Part of a small language model's weights.
Size: 11 layers, width 320, 4 heads of 64, MLP 1280 tanh GELU, vocabulary 8192, 15.4M parameters.
Architecture: LayerNorm before each block, learned positions, biases on query, key and value, tied embeddings.
Each number is 500 + 25 x the weight over its row's rms, rounded and kept within 0 to 999. Layers, rows and columns count from 0. Numbers have three digits each. The size before them is the row's rms in percent of the matrix's.

# down: layer 5 MLP down (transposed), 1280x320, rms 0.029, rows 985-1134, columns 80-119
# up: layer 5 MLP up, 1280x320, rms 0.11, rows 986-1135, columns 80-119
down985 097:490530530482480508515508489492515529481525485518472516504487452533463494514500514496499518482492489466501497464525412535
up986 102:515492489531475519516509494481519526491511528521521516508512480492468502470515488497479516460533471506518530485526498475
down986 104:482468546505518505506492487466469496518479508526491460484543457499544512518458458490514502511527479502465501504469513532
up987 110:479495506496478475458526519513441494519495543506559547518441483517487522482474510521488448513509508482487499522503515533
down987 110:462530520498534533505521486469518505516483508495461502458525466531466508484527530516479486486491489493492541546470511536
up988 092:509505523528508498520498485466501469482480443512499464512480509489495484541510509538504479517487516493499481461506527503
down988 087:488488498479493498495465506525514565481483471508518538486478494511511544510510516534521514481481461501494479488476506489
up989 094:500493506518514464508514499481516492439487509498467535489516542464503498517477504505493499555513519471501515491511538540
down989 094:502476532481472499484470502495460572535522541498516493511488451510484504499529507487472469444522476477526478546497466502
up990 108:475475457505569506492520479506513454444489506501519503508527485468496494511506492481493441497522506492510514517528499505
down990 116:513435493486465519499514531477542527497507520494535559496473525519510497495520510520529530557475470514503525483502520475
up991 098:497499533487467516496527485501518534496515509511510514504478494485495508522475551494429476528519502477500491491498493514
down991 098:517512487545526451476494470471469527504465463518514513461490493537449508450473510525481533500467483473519462552538466479
up992 100:490488545492521533527471518533517511472511488469536519497464470453454481525473466529494503489488498509482557461483562509
down992 101:476546476503510471456497499497511537529465489470548529551500472533513497531510490498507484479506526516493504460491512499
up993 099:548491500551506501502510455454511535510518495550467510535539489520473531539521479518500541505525501502460488497464504500
down993 096:536513505496528440513491494500519536475503499489536504477462482502471498560497493465513509462485502501486505490534529460
up994 097:475459527459473495486522492545517495534512546475525500473481515507495518487519509507494525510500545525541502493501482503
down994 102:517519505497509514516526471463498503486541480504521508481496483485479515510476491509478523483480447474510562505493487523
up995 100:491554511486516503491500489508490549514483490569516476513510516490521495499472503498495529532519491534510531485466498552
down995 106:481510532477522483487523495501483484430494503500507511534517534503519485518523477506508487496520535481486456509481512505
up996 103:469530498486502480489528527486487538487518533471530512503496510500481514527503501508494486488519487531502489540531525480
down996 101:492508508509491451513458494444517518464506476514474489487507516481500523482527496501540516480504512503503492480524513481
up997 091:493471551518522498492509491513450497507517523464521510492508528438486520522493527511521494468462484451533485518467493494
down997 099:521515508490522533495506563478535558504485500516471511496506446496519509498485488533484494483534474498484523476459551519
up998 099:503489475525459531497466509511462533548486508497553521552539519472508505492518503455545504484553540469511511504487505476
down998 097:461499483516517449497493509511494514480502406500472473468502421520499547476492480513526500516500517494514490462478526531
up999 106:497496533489500498463522518504503506483491510506481512487508503480523517532540531491479477493506528528521509477528480485
down999 106:504485482496551443500460510513491479511491495527517433515523543504483511495494554462481525499509467520507445510514505499
up1000 101:456495504519488510495429518510487519509540512469491525476478536506511503467518579488486495528459533498488478477509524558
down1000 103:458505507467465519456544558506505537462476489534513482471523537505440512497488493491499477480544507496466477526504520538
up1001 115:506549518481516511503514462479497451512467490513497523532497484518518494521483509489538476522513518510492484456515529459
down1001 110:523488512494480522491491490514482515487473413519529510490509474513535524519542507502481506474485492519487495504472503506
up1002 096:471525476467460494504512513512456515514486514522438485510513568493473479483495520490479468484516478491529465486483530536
down1002 090:519512533501555524491486484517528519504548474522549538475507488492502472486486482499476501497467526533454448501475463493
up1003 096:472471526478506528521523505494534579527498505508510504521482532535500490513489488507483492522498497482493489487513482501
down1003 096:539473487517500472482496510518527453486502485484513500492512504519453507487504521520497477519506502454543528493497484482
up1004 100:523499505490531456514484504476527517521559505525485494505475492515476520468504453472499507452495529524515498502514474481
down1004 098:500537503540502519445528499539508473519475500445473454519537461468480489503442539506569523520529532487482486497495522476
up1005 095:478507506468491480496454512554513476501497508518493526468496519492489443505514506466478441470449557489481522514511559505
down1005 095:494503466496546535466535477489489532461512510483529447474478491459487513484454464481477484475484519499487496513535494524
up1006 092:483522490510487500530507500452517508426526492471510493489447506513486510523499488463489520490498498556476475470518495499
down1006 092:464440505527563483503474463500502541477519496444496485496537484461487470518482545502498469477539506482481484523485523486
up1007 102:506529517498511486511566497574510510510471496473488522572502524486506511536459485481466503510464467487487459511497471473
down1007 107:515472543498477562489466522488445501464506503469509529467423519485528474518516491482514540481497461486477487536497490476
up1008 096:548485490502497481485465569469491469493450487473519480510502468509539493509512501505495520489504551525469522466483515480
down1008 104:514479529500498493508505474478526531455504498540475505456522490523529527465459468516478492530465545540458535512516522512
up1009 104:505489521481497490494444507500521524463495457501576460456511504504520524504526499533526581520481481501515470483508505542
down1009 106:472471526520467491535489532524497479465488508525497483514541486508519517501524499523490478514495453487491484523521497468
up1010 093:493517480461516511469533472494524490510533504484454516506497511523490501530485501524485492507492498476532516523476444519
down1010 088:476466498504502470486522414546526508457481496539496559502530555508508543502498482506566505526521500499538486503496491494
up1011 099:462514486493478464470508513518492498474529537501477510559464471479464504493503500469436532501524494441528503504551523515
down1011 102:520511472538507510492487529477528527522473511507478486512495475486479509486547510494510486487495519540515522462525468561
up1012 100:502544537509484483469508465493538545509507519521515482522516469461517472470458492497496549518496447503504539526503487513
down1012 095:490459457513532479490514523488463480536509508477503557506482513509517535462540492507480476497496502463534525490515550496
up1013 104:532493502480469502460527471483513499520512512543469501489506482465462515550480528471524539492494488551483498505462513506
down1013 100:490463453513481521486484545513471484529510532515452483535473501508514507504462470497491493495498503505496489492484543515
up1014 093:500511490496512504471495500489483554506466487537522499510483521496485493494493510524528500504501531490483502525486501523
down1014 090:532467538467502500525450470537494478507485499453526500534494454484497489518461460471517525525525502493506506436534488500
up1015 105:491528515468492525505505504523480487478454465500488482507532548469507519489548489470512484478511471524497503521488506450
down1015 101:498491469516502480496562475463489488541511447459473468519508483515484463536518527512518502494472498479517474529487515513
up1016 095:493518528489460519541511539502482527488528498497492450515492489521517539538525519537520490533516503514511490566475496494
down1016 098:489545476481498485466519535562503467505513510496478526522506494501489484483485491524499503509550501469451489502488476512
up1017 105:500500497508505475470542478464470479513491490489513519473553477535502493531484501475508466520556497526513508545512497477
down1017 101:485487491471513514490466542560542523461503467491530525493469517468518516506531510495484498504455481474491478482462537495
up1018 099:495490463534514518502530487517491558541521466530530542508487494456526462565535518531474505493496478530492511483496487504
down1018 100:492508510518500494503495529473533449511513535494484518505501479448487471494499475441489500465481499460518477495530509512
up1019 104:519507521470511494480497511497482535490469518481461537499463484504494497517482511554478482515471537541486480527509471452
down1019 105:459519502467477512484481487489463544506560527520490476497531465527496512532518528495537534464477467544528480528521478518
up1020 098:520491512478520491476478473504499519485504481528534539491510512519484545535489482457473473549501462485508441480504521503
down1020 093:524518497514452524508512484484508460474547527456509502572484458514502494474465471494497512455522482547419540491488493545
up1021 100:525488501519550559509492493467522505472459462494487472464508491535494510489467481483516477467489481518506519477472498516
down1021 094:509488501510456472498546458500505524549545505545466532507466473512480482521494511505482487561540481480470495529520478529
up1022 104:539486488493508522539512505506515515488488527511541556543488509460495486477503513543537510475506517495500521539523437450
down1022 103:480518472549488468482536495512494499507485492477505513501497509505509464513479479516520507520459487465486543511482490494
up1023 106:530498489533502474549480466466510492502513434524486482529531511540500502511514486504453548493465457465498530452439468502
down1023 104:526509527494525480541528459516468505530468540518501474464474544519485524483519493513468505483527524505502514515526466520
up1024 093:555447474525533505508496509491499519441495484474480496534467529461466516496480493530530497521475507469473480502543542440
down1024 091:463533506489462496511487536486494510549515519478563517471535501484511478505529483499486516552471469477538499506508494541
up1025 097:503522540513514503478476517491481495477481559523538495499500482538444504530501513516494521499488486521514530519517446510
down1025 096:474466515463506469501512493508509479507464494478512532498478491490534462503524521508518476502514512476466532491533483518
up1026 098:524478506524529467519503507471469480491490531515505505510545477471485497511474527457537504481577472485497494482529497529
down1026 102:491528487517504496432500545470513524494486463440539528515506504512464479513492519473503508513497517506548541490488494475
up1027 102:467455469523536555509495530479509506499489557470551504499485492457510490506527481509499490490493525483491507478461520550
down1027 101:482475504484517513508490439508502489485508542522458537464523501508460520529542533567509495510485486490484525460495502520
up1028 107:468500548510561486501459494512490485477526515505509512524496539505519496508509505487520491516531505537536536495514499515
down1028 113:507522505561513524482439525491495490500460488509520492511526490435493496481520514463516535504520468511503535519483491490
up1029 106:513482478492505464571519499503464548509504485533477497566479454469495533520511484474501472485539494499465498551495494446
down1029 104:500518491478510483504527530501520492463549460505532512459453497537502510493522533499481503540487472474506527477498522553
up1030 091:517544514505486481478514514482492512484513501508522561483531469530498463528479488476451498480497508513490488509503491486
down1030 089:495466549492518484501474519468521532482549498493491518497531494511462502463495535540477510522523475539511496506476510539
up1031 105:455486493466486493546508482514529489522520529460513476506463532512438488527534486479520521504515480476479478540523535515
down1031 106:512514489514515487471528506421520483503448545499518519514512493453499472448455483482494506445529516488522498474512488496
up1032 099:463526491517479523511506484505475493490519532469507527484428492498502472511509484526509508524504538538490545508506513518
down1032 092:545510483476481532474471529520566533471510511472497498511564460482544490489533483494522499485502471508507459532492480482
up1033 106:479538506539495498469563487522542535465520468485494512485512484510497520508501488536517519502511495520415490509492511511
down1033 102:552498558523500536475480489510487513453475529512503478495493475428485480503507502481529487520489482498499508476507569516
up1034 102:491476505531482474500506461501514507471503478492490497492502524481457531524480512481535494532455468529499488493529521481
down1034 106:508478500491558520466478459496520503512522536506490524506491497471476488498494474530465479543470492480501513472457524468
up1035 098:526523508497510460533540486477518471494466492480512500520470511551479513504518530542489484528509528496500507528480483512
down1035 099:471490475474483486490528498530470500473523507488477514520470506520493530477442482494546519564498536484515456489506514499
up1036 102:528498511502547512483486526517496502515490495509444505491484470491510474481499487515484483489497482514503519449518462458
down1036 109:523480473502485500504490515501529537523509507475516552467463510503486548535479492530500523489502492510477474482487566540
up1037 098:503497498507514478522546502479521499497510511520450536534519509463526496492478501499496497515476518522498567532420551514
down1037 098:498484523505515501519535475450476511484488476496500499468487472459467554515460520518488469499492490472529504523499487464
up1038 098:505512482483513452535461506475479497451495488477567464503485492502525466546475510479508480514518514536505489541467512535
down1038 102:480479475497488487558515523494486505522515512483513525520498488534532493489471449477501452472480531489509520526511489524
up1039 101:518474479522465497473501468517511446476523494461482459525491505479509518494459464533522475527472491538490472500478522475
down1039 096:489532504499498467485465502495471526517441512538516440483484495496455538491499528521437507545469487475555519530479462481
up1040 102:529503473503493487523457517464491479509498495501489449500516478518442521488498498477510520497517501496466501507506522505
down1040 104:473545515478500479480504469524476514466542505511457535509522559480467444517500457495509505459534542456500523477467493515
up1041 101:432518510449535500474502483509537471483482487495495521503512486513537493511434523458486545525462475475504557529474460485
down1041 100:455480494486478486497509479476458479491478518491473500495506465499476489475525515485496547506497520527523484490495530494
up1042 101:491508499563521468508458488513493470541496525484518495520486535538461473493492516535507487455531520463554495525505502517
down1042 097:523477541499507545516492507499517516493460491508477517493494496490490459484487465505529490507472493532478518524507497511
up1043 101:462475489484480499480478489526503507560503528481543491493474452492483458479472545476487505475502524500495525498485511531
down1043 109:517492494520520498514522523497485476485482502495502552472556516500470497499492533537439473543510538492537505541457449448
up1044 102:478492478436521527537494470479524461531471495491511497441501517512479466518509531493536497511506540488477521544511484464
down1044 103:540501492517514508497516544517497487484503535502490505418521489524507490450502474487549538506491476547491488506487506511
up1045 104:514500507481519492486522518492481494505462506503484501458489506516565524511549499445498460499547475514469439515509503522
down1045 107:511516519481484530509534525480515479476486538524533527531498438525525493495444513504500512539475495524514496485466525469
up1046 101:507528526510523481485521500496486492485457503535517493483496518489503491515559503496515501561481464502508510507527506518
down1046 107:462512565473527527510464521517480472500501510482447497515511473490522474497454472490526513505478466492506506479457508536
up1047 099:455498521471500473534530543469536482535481525504501489512496508518479518524466500503478533478531520491476536530447508505
down1047 095:482531511531542546505484478406456540459511501487457502503552512437524499504489498531505485503525500487532541530473497506
up1048 096:476531516505487500522498526527491493495463512468463469505504546505459507481491526525485525480486519451490505501470573497
down1048 106:532518486467505483468555500480554528492518459510519509481499473503546517524506508509478465476482511499539467504481463508
up1049 098:517534539503505509505479538536485476527567523554475490555504549470478487505507486509518536468501542499477525515502463482
down1049 094:526519501516528469465513485454494500457516500490469498536510520523530514531509456541487467490553502539518513484523489474
up1050 096:518492490518537520542563510504477489523484552502515512508504497473511477497498516523512553491504480457504499475487494539
down1050 095:502498505490478503523440522567479543476515459482476466510478571519480502496531473475524505491494521470535523519520526480
up1051 093:504500455490488518509541480511505483488558498527522536495480474508472503523485514537506504532536490506524536505454502496
down1051 092:503496509469465486521505518465493533497485496471503495505476514505474481494512465538503486476507493507501481501536508510
up1052 097:532491471463546506529514522505514481490484544503521507518518502530519491514433503511468502499549495548445458556491557523
down1052 105:548563502517488503521488502475544487490497443525501518478490510442484455481495484509504491546496487503506479516507474490
up1053 103:494511500516495460483556487503524471524497550529478476502496495483483502559520499491499516446500517491493544508480461467
down1053 105:532489508493501491520480526483527463497470521504442483501482519485499499456503487524500518535492486509486504503463527566
up1054 101:513544495488507508519502518510580487490497478548502519528501519509517506511497544505525472516554506497526539533502521540
down1054 102:544511506492462485472467509528487494484504510506487486564538501519514489541487507503490488497509505434518465488481478490
up1055 101:483531483504469501529487478478473517518442492505531486514501478491546513504489528508443509493514508510492594478516471504
down1055 103:485472428506471515458506490493494502515502521532553455500546486524462519558449469495522521498514507548490464497504477505
up1056 098:511502531513477480450491533528465485497524476510498509505529473520511511520534490515534491528486518532509497521472538512
down1056 099:538501517476496571497512474482512508505552492513535472518460492468456513500500534556490505464526519540495517465480515477
up1057 095:483543514464448470509547502544472535520508486522492498481521568493442504515499459534543507503502512516511509457525516480
down1057 097:520470479504510501493470482477494512506502496454494500511539514477477482510486447494484496514469495485525491493482518479
up1058 101:522474504491468521532506472456506516501486483503456509494503494487546479532538500475479470451486512493500497509528488492
down1058 105:476468500533514491442483504494514472528465508468458525541471495520542511468512513458508487492480496480498467510487547516
up1059 097:510494480485440512456501521524489464534525466480482484482488530473498560550495495503516524500475502527477493503482489500
down1059 087:515511452480540531509497508487474486499465514498471479492464493557487510456498492506499499495527479494524492551472491496
up1060 105:472528495491483493478467476493488526526492483505505541502475520514513559503460522460505496545498498450512439501498479514
down1060 103:479560481511479451543501530541500533476495483545476493490495554524462477518479526535480471509494515481557473544497492503
up1061 104:485465457490471484471507481487500494502480460513484529522453468480523474528532492510518540484501489474496545493528531475
down1061 106:493513491510489495464529547474542493529518493491507520488499532473524524496477543508523476505443491507519506512472535477
up1062 098:514491515469486467510464538515487472486488473491483506466490505494521491519463514524481520516460507520551493522504509513
down1062 095:563516515516486455509556495494479465492540522502495467507508499497449516530505521499515489528496481534511499513503508532
up1063 104:500504456524465463519462472473500437518469453472455503495513518489515490543479497518510538491491511452499459521488522435
down1063 102:505496512491488464476529488512547542490474502500509520515507486525480510491544487506523474478512545489478494490568570505
up1064 101:509482511486532464492503493526479505550481499483536526522510488486508475521484499523495496493530513522535501507480529539
down1064 096:457530473483522504446563515503491527499480546457516543488496513532481443475472458528492511470502496482530497525465478527
up1065 096:478533530491453471489509552472499527519477505548486492500491448505464494511487497456500543498498544503459499525532505526
down1065 096:509495447487497470491493495498472480507526446471498490437488493513508521537519504515511504493484517517537515472483488482
up1066 106:519577460509529495519527495495511513428489515465485472507549541486517531598457493458490519512553517524504499511505528499
down1066 111:524496477464493477511480509490476503515492514521463516480490506471498546511480493524498505529490478457480487487528466554
up1067 101:480495454447493501528508511489558536499515501475465520506465472492501467488482529525464570592510506494471502525496473521
down1067 099:465468492477492493541480509517486497469441464510495490500489492494467466513529533524474541505498518493503504472516469453
up1068 097:497504502464503498510509516457516523536501501482543576533455504500493500451492552483537497497499508541550515488467499459
down1068 098:526526485475495503480585496478464479495466490479496567503550512513483505453457458486476537499505484515514501526530474547
up1069 110:468492491494520538494479479498501502496475570425454510491514519478503473497502497502544464514517491528520470555516493510
down1069 115:518450521493499512497455547492541460465552522525528575481498479490515484517489511526477493550476487477503514472540475535
up1070 101:513532458472486457488503538469494477494484500465469491473510489522520507487512481465532506472526455536495483474511503472
down1070 104:490507509483506480485482519521498506513481518501463507485516515513512509534508477506482483465435484571530498520491519533
up1071 104:458491453484500487536501501495495478528454493550492522522519504484537542457530512456543483474487516518526476523500481520
down1071 105:496483477448543478547486459516472527469536457509466501523520511480474501520504489520510485515532497499468520517494516501
up1072 096:513480486476520521536536486496518573492538508507497558471537487536492529485488487477526465458481514501504485506448510509
down1072 094:471521493545523464493533497489522519483515505537501503504497459467465527493504495448460488492514511504504487478514463531
up1073 104:496509518460543488479516533488471454485532520484474503558470545462516492485446517499486546503493460479495530501556476491
down1073 105:526480517523512541515472470474501527523538508506435516498529462440560508471484493519525506499541499535538478508524479480
up1074 111:464526507468518503496498528464508498496491492526487505475501489579475534501510490494517525532574505528481512533482511521
down1074 121:495518499520535504521496514516492521496512501487473469487455505523483518495501485509487486513512475482481468525518486514
up1075 105:453495490468520507481497508492550485514502521525487466534523490483472495522491477485489540469491470507521531508489479512
down1075 098:511529483501486453494487501528524458511494535435474478499473479503549489512506495505473514494502507492515513470479512507
up1076 106:484477497477525487486474499501528482497506471499483473538532547531504533507518506513481499513487537507521448502495484489
down1076 110:562462490539517513480509484472556549540484508455496506506438501490533484483439545475560481492521516486497523472463502527
up1077 103:526467461513523480477495496512466500517503485466539483488506540464478489486502511499529466494442469494491510521459540499
down1077 099:519511527466495516455479493466509464481468519515500488505500471520514505558556518508449488534515486533466493538480474481
up1078 093:498527530538472511526473493568500562516511481450516495483491487501498508516501539505487469485500519524460497505496521452
down1078 093:477478510428484519502550493521519505494495474496485512471448538525502521521512449520501512512544517481535510512485501560
up1079 099:496471524518492477493499512509491525497540512467478526497509509537511466505509512481520523511491484488429485506507520482
down1079 102:509490511536499508480505498480460517538493486542493507485473479495558508477487502492530485519523467479481512508507483488
up1080 091:525544489521465478503496557489506506478509466476503496511539481484520520488493458532468475528497476471489535495488502484
down1080 095:493513435540470529493532457491490576457500500489512505500512510496497539547495513487537493485485511510503493542534485487
up1081 090:517533501494478508534529472466533480525465520513515504505480526498529510518508471493496492507509498461543524512504498503
down1081 096:494481503536476497518539486434514497483493509485491480545527520506532546503489513493543479505493496517505491500509507522
up1082 098:493490498498512460522460481436511540517479504545551455525500489487504555475535513504499512484493484470484502484502462470
down1082 103:511503438469472511494524515531508452493523459486506484494468475434533493502465491461471484516509494473497499479492490492
up1083 100:526512510503492463543529523517496489494532489490518476481500530488523482484542502474489469488507486516492519481494481544
down1083 096:513483494467476490500514465539493485526510444499534451497472480546508474508560533496520510506470510499499498498496487486
up1084 096:528492552500482477502472526523537531529498532475532461440500534495481489447496506506509522496470499495477508493518476473
down1084 103:490519529518479475493488505488477489502491519466503518500481499502499471502491500485476492518508487504543540499463484470
up1085 107:526495490497501552473470488492438521462467485507532471520519488473500473491492472531503470489565516531487545510484473480
down1085 105:520467554482484527513508524482501480470484501472523535483510501510520511472492516482529493544522482494508537490490531528
up1086 097:503463529501501512474475494457489503529512518488504464484469505554498528552541460477487488502501499524515517527492497500
down1086 094:491541497556497478500470499520500499454493462496482495475507499472465509496503518518481494484483528474490492489514504459
up1087 110:511506487480513490527532497495487455493457473471466504494500520507500491508531472466484462468498522525509471517503491493
down1087 107:499539467498509494482499505537539539474468517487490517501543512503533498549501514583480484491473494460506489444455515471
up1088 098:515510508528496493558519508529536515493512515516516489546489447509490520468471494497468518501515487512543523501544479500
down1088 096:523515515522546486528451501461523503509486538498492515503496485510452487477471527499490535456476498463520485473520531535
up1089 099:496455492458471486516500517503486489474500541562468466490529534528520501516507490491504480448511485516431457506505530479
down1089 095:516460515529452544489481487519537521495541493515489509479471536527486489484508501526509489439561530546466510471529504498
up1090 098:483468512530510490497462483522529523513478523511521490474520490444513471518504480524513494508511510475440518475540507482
down1090 094:502530469475505498465505487465496527439562489487473510504507493534496479529489447506492450502487478502503511497494529501
up1091 102:466500476561492552481520478514484501506546495507484471520494510525471514490495489537494548486462491472511494531509487505
down1091 105:540475501456478459505516522516505499486513505504516505460486496508504518520527432475468488511505521457494496488482480503
up1092 105:500478471493481465526477534461510485519529471546488502497469531497531459491484510536482544553520505477505480515470536531
down1092 101:485471508493490471477566444486412518489509493485522475473552522532465535502485494494521512475485515508495546500506490429
up1093 106:478525493490524473516484483498542522556524482484528529567472490506490484523468505518515481526494501478506474545506547504
down1093 112:490519538485462490557509521450520481521404501500483486484466459501505512523508525487475509526545517492487500492508505483
up1094 104:500476513488490474497488519536507488495495522481505481493491494445479481490500528514510490501517483474489480544540511527
down1094 102:487537477482504485490523462535493521481526450498462490490498487522514521543485468455478502542486476499488534517473453502
up1095 090:504480547509463495511461508453480525501515472516508482519520489511531519509497467481486504503497525521466499524500516516
down1095 090:527537488488533498506541500549480497484471475493513484556500542475484520466508483465505500487508537485545517478468564494
up1096 094:469512527486465495480472475467493459472483485537477464480493457504469470518499509437548528514520558531477533518534519501
down1096 094:462430499506540537508496504517525528503495476453539524481525489493497485527506523539548530509481526523470527486467488540
up1097 101:491465495519542496469532519453536488518551515517555507524519502540512468496502529489540519500481494499542508510504518495
down1097 095:447546489514529528480534504504444542523527503505498529499519507501536507493514471481450507507446535509547479488503518512
up1098 096:506534464525530500521494532485505483463512478512472485506562464497540474497540544513479501503472517508525483494489478475
down1098 087:491523517503464504477431434498511574475467488511486573485503512498500470539493519479478483485489492466505544505497480511
up1099 100:464490521485511472510472492549464489549531495482487525491486455518502493504478530511486503516520531518492493479479466520
down1099 093:485479477528526530509590486514477522454481513519503511512452504497483500456502525510498485474531497534500509499528487456
up1100 098:499508466511513503481517555515506479523492450530480509519467487490518463501441516474513489484464494481460473527496491458
down1100 101:481493461453459503539586521547509510480487546521472485506513512506465481487507542493501502446519505486490479485481509525
up1101 097:534503491470499498500562504460510555524472460494507500504518516528471497515523446486468521487477495457519538508475488493
down1101 098:482516505482478512518445477510476507507518509510490506486519492518488512516449489502519472558521500515519480525492449525
up1102 101:516554544501454522506496473461498508505524477450486490514469537517500496470496516482497497528525478462467550491456503527
down1102 100:509517504494514518523468476520521467529495520494505502543484506446517481529487491532486445508481483501492490480510498467
up1103 100:519496478503496506521551521487503509503486508492515471500481502486492478520452486492529415493543536501507497514561508496
down1103 100:510496475537466500512459488485450509513523517472452486487507522513475473516485509473518532478476511481496515516474455497
up1104 099:527523504482478496440563485511477519545440463496553512495520524515535492472535519487490534471499478508489505525515508460
down1104 100:537489511528521521531494427487480542523511523529554535486526494521493476538435502489541528482494496539482520484489467504
up1105 106:493481519464503520523477504518507469478530503438486504513501506547497477503497474497528481487478503476452528470486495492
down1105 104:475491463511471502446445504540493462504536496478501480502525472502474544528483509467517487529492501488527493532484492551
up1106 098:492523499507533489469496474505498509520500519511549469514444512517502497541485513515536505447516519482501531525548500489
down1106 097:512515462499490453445491522451502472475488495462516510509498507493502463504510501488484526530530502507475498528484506502
up1107 113:546507480507492529482570504510489498469487490516479509498507499515477507503497521473531478520541534483524542538494493498
down1107 112:491492489467419540501539504544452510487489502509478490484495535523530487531527443494528513487564498496489520485520475492
up1108 108:525538520483481503479481510541468542460508515501512508509508525527475549436524523470469438506458491538504516519517461500
down1108 117:485534448469481542510499488508517512500528484496504520490439507506482543494504510484507504502547540475464495497525498507
up1109 098:476446504514510509481483505443518503476464531563525520514506514519489481496490503505513477475518472502505489464484506550
down1109 099:511522514489496525480502523482483514520457460479487489501502468501531479542485456492503489481514533483495482494470532498
up1110 101:550498492453502504505483492507511512501479501493526528478502490510477508499516498534477505555525523518479470487494480504
down1110 093:468492506518445503501507535468524483516483501494437485495473491539514465540486484523480466464498477490498487505496539493
up1111 105:467480514518481514512515522538445441517507573500502518516453505491462533486505514492511491491488550513544502499506490499
down1111 107:490483507483515471491507467522520492476531506502450507478542496521493464500538516466462513503517497477485500531493512497
up1112 098:494503476499511444487500507459552493517531514530515549522499520496503494510517494511513518513455498493476479504487525501
down1112 097:473469531489477455480506478504505531500485506491509527518495476493511545508473474505502485467496495482535504481504478448
up1113 097:504534516500465489547488483474494542515472487507574494492437504446516526476507507536511534472475515485555499513525481464
down1113 097:492529505509514510521504493489507566523465495482492509466523487490479484461507491508501520496520476506517520518485475518
up1114 096:502494528522515477501510545508485472496522510529467548520497489522505486509480472507508509457520460498447518512441523565
down1114 094:499494525530511485485479475536521477512481486502475507515528514503523486472530526525489523476518475501561474525495528497
up1115 107:521521470484507490519453499514474484487536487518518495511522522506497532505532542503437474527512532496479500517569501491
down1115 109:472528478510472490486497479507512451546534503548504458495469526502485499528561497468455509508504499492521457490494552508
up1116 113:490533475512504506516483488465452517513504486484481516484541498477495510548532520457529513539470494524458482514491532511
down1116 109:436507529523498515464483459475525486486520495515469470484488508496503473443513487487514514494524528485474531549514495532
up1117 102:504532468515512503492476509510505552506442475464468514464502517518495506467558478501504468510475499512543502518446515511
down1117 101:499465490504514463500470479469511467471472484467514494520507503515483541516495507462528505532535452538476494508510518475
up1118 098:513521508523549485484503512511506496491501478528487500451478526499537502474467478452558562492484508559451507476507500448
down1118 099:513435564480490478482516486483517501515463529485472513496485481493495476527521505499475520496519459452497543512549553511
up1119 104:526534471463525510494538480468508494492443482449461483468485462559521505528487520512505516498484497487480521469492500510
down1119 104:517420480486514518450471522492527484547524502513494544505515468495473494491528526477519498513467492521486509517479497527
up1120 103:478472495513519432509511505491514486544485515435536490510498521478460499486497481486488470514511482487467495506514516492
down1120 104:486503524493511531489507488488489520488490497465496512499436488547527519522452499525500492517506502479482482510485480515
up1121 109:521547486493494481555477492532482533487513508426488502527514534513508489529492486464500524515516479476513495530555476481
down1121 105:522485475488529531447465507487519474514525516465498535535488496492497526532517498514491488496495520496488531487489496463
up1122 091:504467502472494504493481512530518505501523464517516547483515514524548529523545516468537509471515472478537548516510470494
down1122 099:490481488486474515481506464500480506514552466515473484463503519504511496492495513458475500454421531488531530531479488490
up1123 098:492495484456528517503542502533435442481502479457502513496482538482494506466496517491494519470479520512474496494503469474
down1123 099:493497514496533505509493477461490507475465514537472525488539497416460496458509533497501442466533479546488482476525492509
up1124 107:504480506503538491535487514467528500499451516518512487503477539522486493538509495498508535493509554501510486490540509540
down1124 101:494488486479493508519478519540487494505437489521502472512498503475503537478485481461529495497490500536549447497455482478
up1125 101:547542502489522473479497512449505501505487511512498512548535466483523484522480487515557482512488490492481503504470493496
down1125 102:497479513472526542520507464513492516501506493518469514447505509517512482551485540489478499494532506544482516465487491472
up1126 091:489514475491525552464542459447507516507507517484477532506479504474486499524475479527457474496477515517498487529529506538
down1126 091:468514464485466459484495487539487494462501492494492488487556516528492507530470490440485516464475511481549510476546506474
up1127 096:540502528484515492465528447461487506500466520499445563508501485494509507532546485481527489478521538517507494502523472501
down1127 095:473489489487505500498427520513484512518494519504516478531539466519504509491496484493487473529511494487492432503451499519
up1128 090:522463494503523495503486473499487495531496538495493483467509495446462512484514526472534515510537494495476494477497503506
down1128 091:512519520530426517554509470522503481523506514479479453518498505511486517478492484478530497479527537493447489460522509488
up1129 097:513506480515528510490503519509471476521504516468536472500539473473529481555509536513540509518519521528502498478495486530
down1129 096:505485496504463508516493472496532478491474533516487530498498486518444503478481490475490449554510502481483444551551528513
up1130 100:526492531500437513530519508533472467479501514502508526520531501507527521497473450477499531479497478462517493506523501508
down1130 096:531489529515522499529539454464530445543504525519487514522509515493498518466499505497482464490514515452469446452502540545
up1131 100:500508483531518502490479494543522519502518509500499512532466522512465520464486473500524494518505498509531466510505468484
down1131 099:462510478485475514495487468503490476464500489484483501494513462493518504489501526473552478526520516496493535514509501512
up1132 098:489493510506539456490508454496527518530529476527517486495505471567477499468498543459460563501505488530533495495486480484
down1132 098:507470487481513520473531517543479513502505520519504486493502498499525527539475485562522505475482497544460520488502482534
up1133 104:493457485497503537531498478468566540512529483518515541504525528493522483490509516504477502503526469516538509495513501515
down1133 104:479543506463514522503516510531509476509535530481465577518479504481469510479492473504505521479507482521535551493500538538
up1134 096:504513557487489503543463499464470534516511516538502529493463489525477496521478522491515511537509540489463516505476462508
down1134 092:493476443488522512430555501526515454480481512462498516467522522469489501513541471499478492513512484543532471504501493505
up1135 104:498542510483452470519473507503516502483488515483498502507551473496482492484505522490506489493558509476514470527521483497